From a checkpoint of a small transformer trained on Wikipedia.
Size: 10 layers, width 128, vocabulary 2048, 2.36M parameters.
Architecture: no biases in attention or MLP, tied embeddings.
Training: a variant of Muon for these matrices, 114M tokens, 13904 steps.
Each number is 500 + 25 x the weight over its row's rms, rounded and kept within 0 to 999. Layers, rows and columns count from 0. Numbers have three digits each. The size before them is the row's rms in percent of the matrix's.

# layer 5 MLP up, 512x128, rms 0.138, rows 322-343, columns 64-127
103:504538467491494476492482526538481499472507484540512546487482482541509476537491510552508468465543499490443489535502558488468486533550510470536498515526509503500483520526485494486507524502517499
103:486515483489523481490498481503524492513470507499483467495472461493507518513484472425515528461508500464508491518465446494512505468502529472529517543535464505498516495491459506482502498535503487
097:525516493493505488505505531480500466485504536522509524463481489481485497470509500471508501526496462510495500508527503470492504511489491459541465447540505507566562547489474483505477480523507553
106:461534504461483475514511484511464461558507520502506519533513523471499496495482506516518468488517490480516471521498522492495531507512473493495467496486493539516468501475463503528544537491441494
081:467494486460506511558494493505497482510479535520495502477526496531493491466492470475488464558545487539468488469532453526529493489529497501463450486511489493472490513482483495515472460495502465
104:493538538543513487482477473523523501505497481523495497514477484521471488534481532430525505485473504524484566538491511549535469489465524504508520466493462501498471527454514526457475472513477532
112:547516489502500500501509528496553505513505466545484452528515506479518530516511493473495529507477528486464482510514507508490474474480516480481529472497497491514530523504464503489489473518473448
094:501489522470525486500481493477473485508497488518502486462476471463498427496479506495512532497502500542517561501503507526479508492518515534500441518505522497483557500479532429474493482494491509
096:471510509461522527484535483505510531537488482525541480532495509492498496541461528462474503474547518500462525491518495487495503527482532485501500480511532488495474465476507523507521475519524492
090:465465517525499495493539478513488442493530511503505451493526501526484467484507459484471497520550501510497491475504516523529536483556483522477516535516520465563496508491486539482475513514457519
110:508452495510492552491451523492537518483470494477478513493518496519499458546509484531491505503510519501498516488474472464564481503490524523502523489496449505521504490495478495483482498528487493
084:487530424463491502500497483509503483459457516511494492495451504540518551504486480535520518510487463519518495512442518533485476489520544512507534463543541533453556501507542493526516465507535496
101:516480496492530506531490459491522506591449476444486529508539515545533446498479466491539446511494499506467494504511493469508503509467505495503513521459509512521470483479517457481514527480478491
082:530547538476557483554506480496536478462438530529531451448483495496482469527471532469531491539518557501513490493563493487475506500492533513455486464524522471470516510503493501511517484513531535
102:499520475442492541505528490512509492518539532510553505496505521476520522548502487529491486493482473492499506492534538510516449542441518483461497477515512472466518497480570495468480481504513465
103:498542487507470485550499583467514476537475491503454495515455537508468515526479522507490485482462493508492517510498500436487515438483513474499486528511478478496491506467502488507512489475500501
105:498524516463455486451469526493532546451521498527515486458489490529522486502516534508492487526504484525514494500555495514469471506499525547522514526491496507487509474530499498450506502530523486
102:517499504436497490512547508465485499538525506521466481528532505512499513498458488513530541498516537554470526457511465500462539469498472540464505460509544498502476510495472496500485516494566517
111:519501437479500463461489521490498497500486502469491500434536509503530518534534476541527479517516507496513443528522459532536480501479509493516486476540487510485509535490504490520492530482542499
107:481503496456464500466494481491522466498444504462489541521492515472502483487513527477545462517505502544507495483488504520511508480513508484458471509524517536547508494493506527524500535517489514
099:509514473512490478476460549525544501512480465536481491502513422468509477532508470491487504507475506494484507443512466479464513479448496493517553505506480489471488547492503541490466481472485529
096:480503458497522449491503460552501513520437481485498516483482511531462438500516481498531494523502511501500516505486456467514502496508490503500532531495499540510520523508486486472510482493531507
# layer 5 MLP down (transposed), 512x128, rms 0.0614, rows 322-342, columns 64-127
091:497476549529486465478497534519492491490487516493485521535509500478534520448472538493442489498465559513515508501499513511469550484478478479491529528508495501468470516485540469469480473507481523
116:457481500489508494497530481525485533479448485473505509491501509556536480505499543510499515460498497506543531475496504475502494487481496579520505498513481525467448513491491504523468478532535536
101:501531508552436460506485517522479486501513492499516531502500439505508516496475505474493500484491445495490477499457504460528491490509489505510517510552539525497514493496540507546503493478486516
110:493468504470490492478496508523529541442509501543496459503491529503475476473507474521534464509507542461539486515508508501506509499566525447469525494542500480493511488464486482511492436527480476
083:505473481538522521476517534463486501499522497461491515477501469477527500524488516529534534486469517480521549484508514482480512518497538476496537483448529469505525459510501551502572518496494496
104:496527469460522513492490536513492529520534517490463490517500530504495475535518493519524498460509457478490478471500460475530511522519525449529496522536552540494541534501497518510511487481496509
110:557533527516525487478449507466547483510510527549494495519518475518484487525482504470476501511466489485495460499498485480521487505525521503536493460542524518538513467498502476489500513463507444
096:464506490527472492491471499522491503550521488502470533512498492523496533475512460514507495525503472479461478485461482500488458532514490518498522489480515473545505462478501474496517501522458487
096:512514514491518488469481478480497541491511489511480541465493507495492505510524531490481457544474481490499514497515515466523508529540471491531495474535484490499510533460508481496526477485484500
099:497558491476439491514537499473497538494498497488544532509492476448541534456511501526484540468511519524513502548503495473527503505472503468481483499473518491498544481503502519533497501479498501
103:471521509494524489439539508480462519531513472498472500554500512526486548500485472461495518492500535488488483470499511512473476496508466492492522496516484501504466484518510478546485493524470461
084:530477509521522499512526505515501537531508476482482511528496491457507465496457513527514496483527491495493500487481550484489487473454480488483513492461448502520508494538445547480504568453480552
103:467511544578461532503536515496451522490502519513529516532524475511573479472506487507523506477501491494483528467505495481498491507534479515460483541494511488471542494474502445497501510506478484
096:476531483515516509496488498538442500500511494488489507508509436477465532511546518515496527479492522554511526487484499506504478500530536522518506484510479508510479484490502517515470476471480523
098:468541495511497507492522506517505491460491500474477497516491504497506497500513570462500518466538449509509520523496500484529509478481506504525522470500492526534516516476510501512524515529504538
099:545479478449521505499490511512492497497518453517490491498471492488495524502534525461501532481471512475484502455513443511523494532521525481522515532497500513477498496460476494523537505492486497
102:528503519532502450540523499476532527528485489447479489487536493494502464491484455471522472495487488475483447491523485510540494494511531518467483496433520467444488514460492513534493508510509498
112:477492509539506497542499517482493516459460542497510465506483531473497445493498521497524497510501446512489468530476526518494432523486477445539505527517492476524485494522514499513489511480477560
114:491493517457450538489538510531544520512513517479440494484517479515498500502510504490534464468509476520499510474568474493491497449520530501524494537496534513512468476473518521475530487532486494
108:511460497489489531520506444549448540503551504467481467501497528516468511535499506493495504478498490488549483494463492492485492479529509473497553512520550455450490445498512488464539487505495534
110:468502502542478574531494494496474497474485523467496514491491519537513473514505480476469466467534540507530477471463467487530466533510483498507527529508497531508545525457478480547496523516477486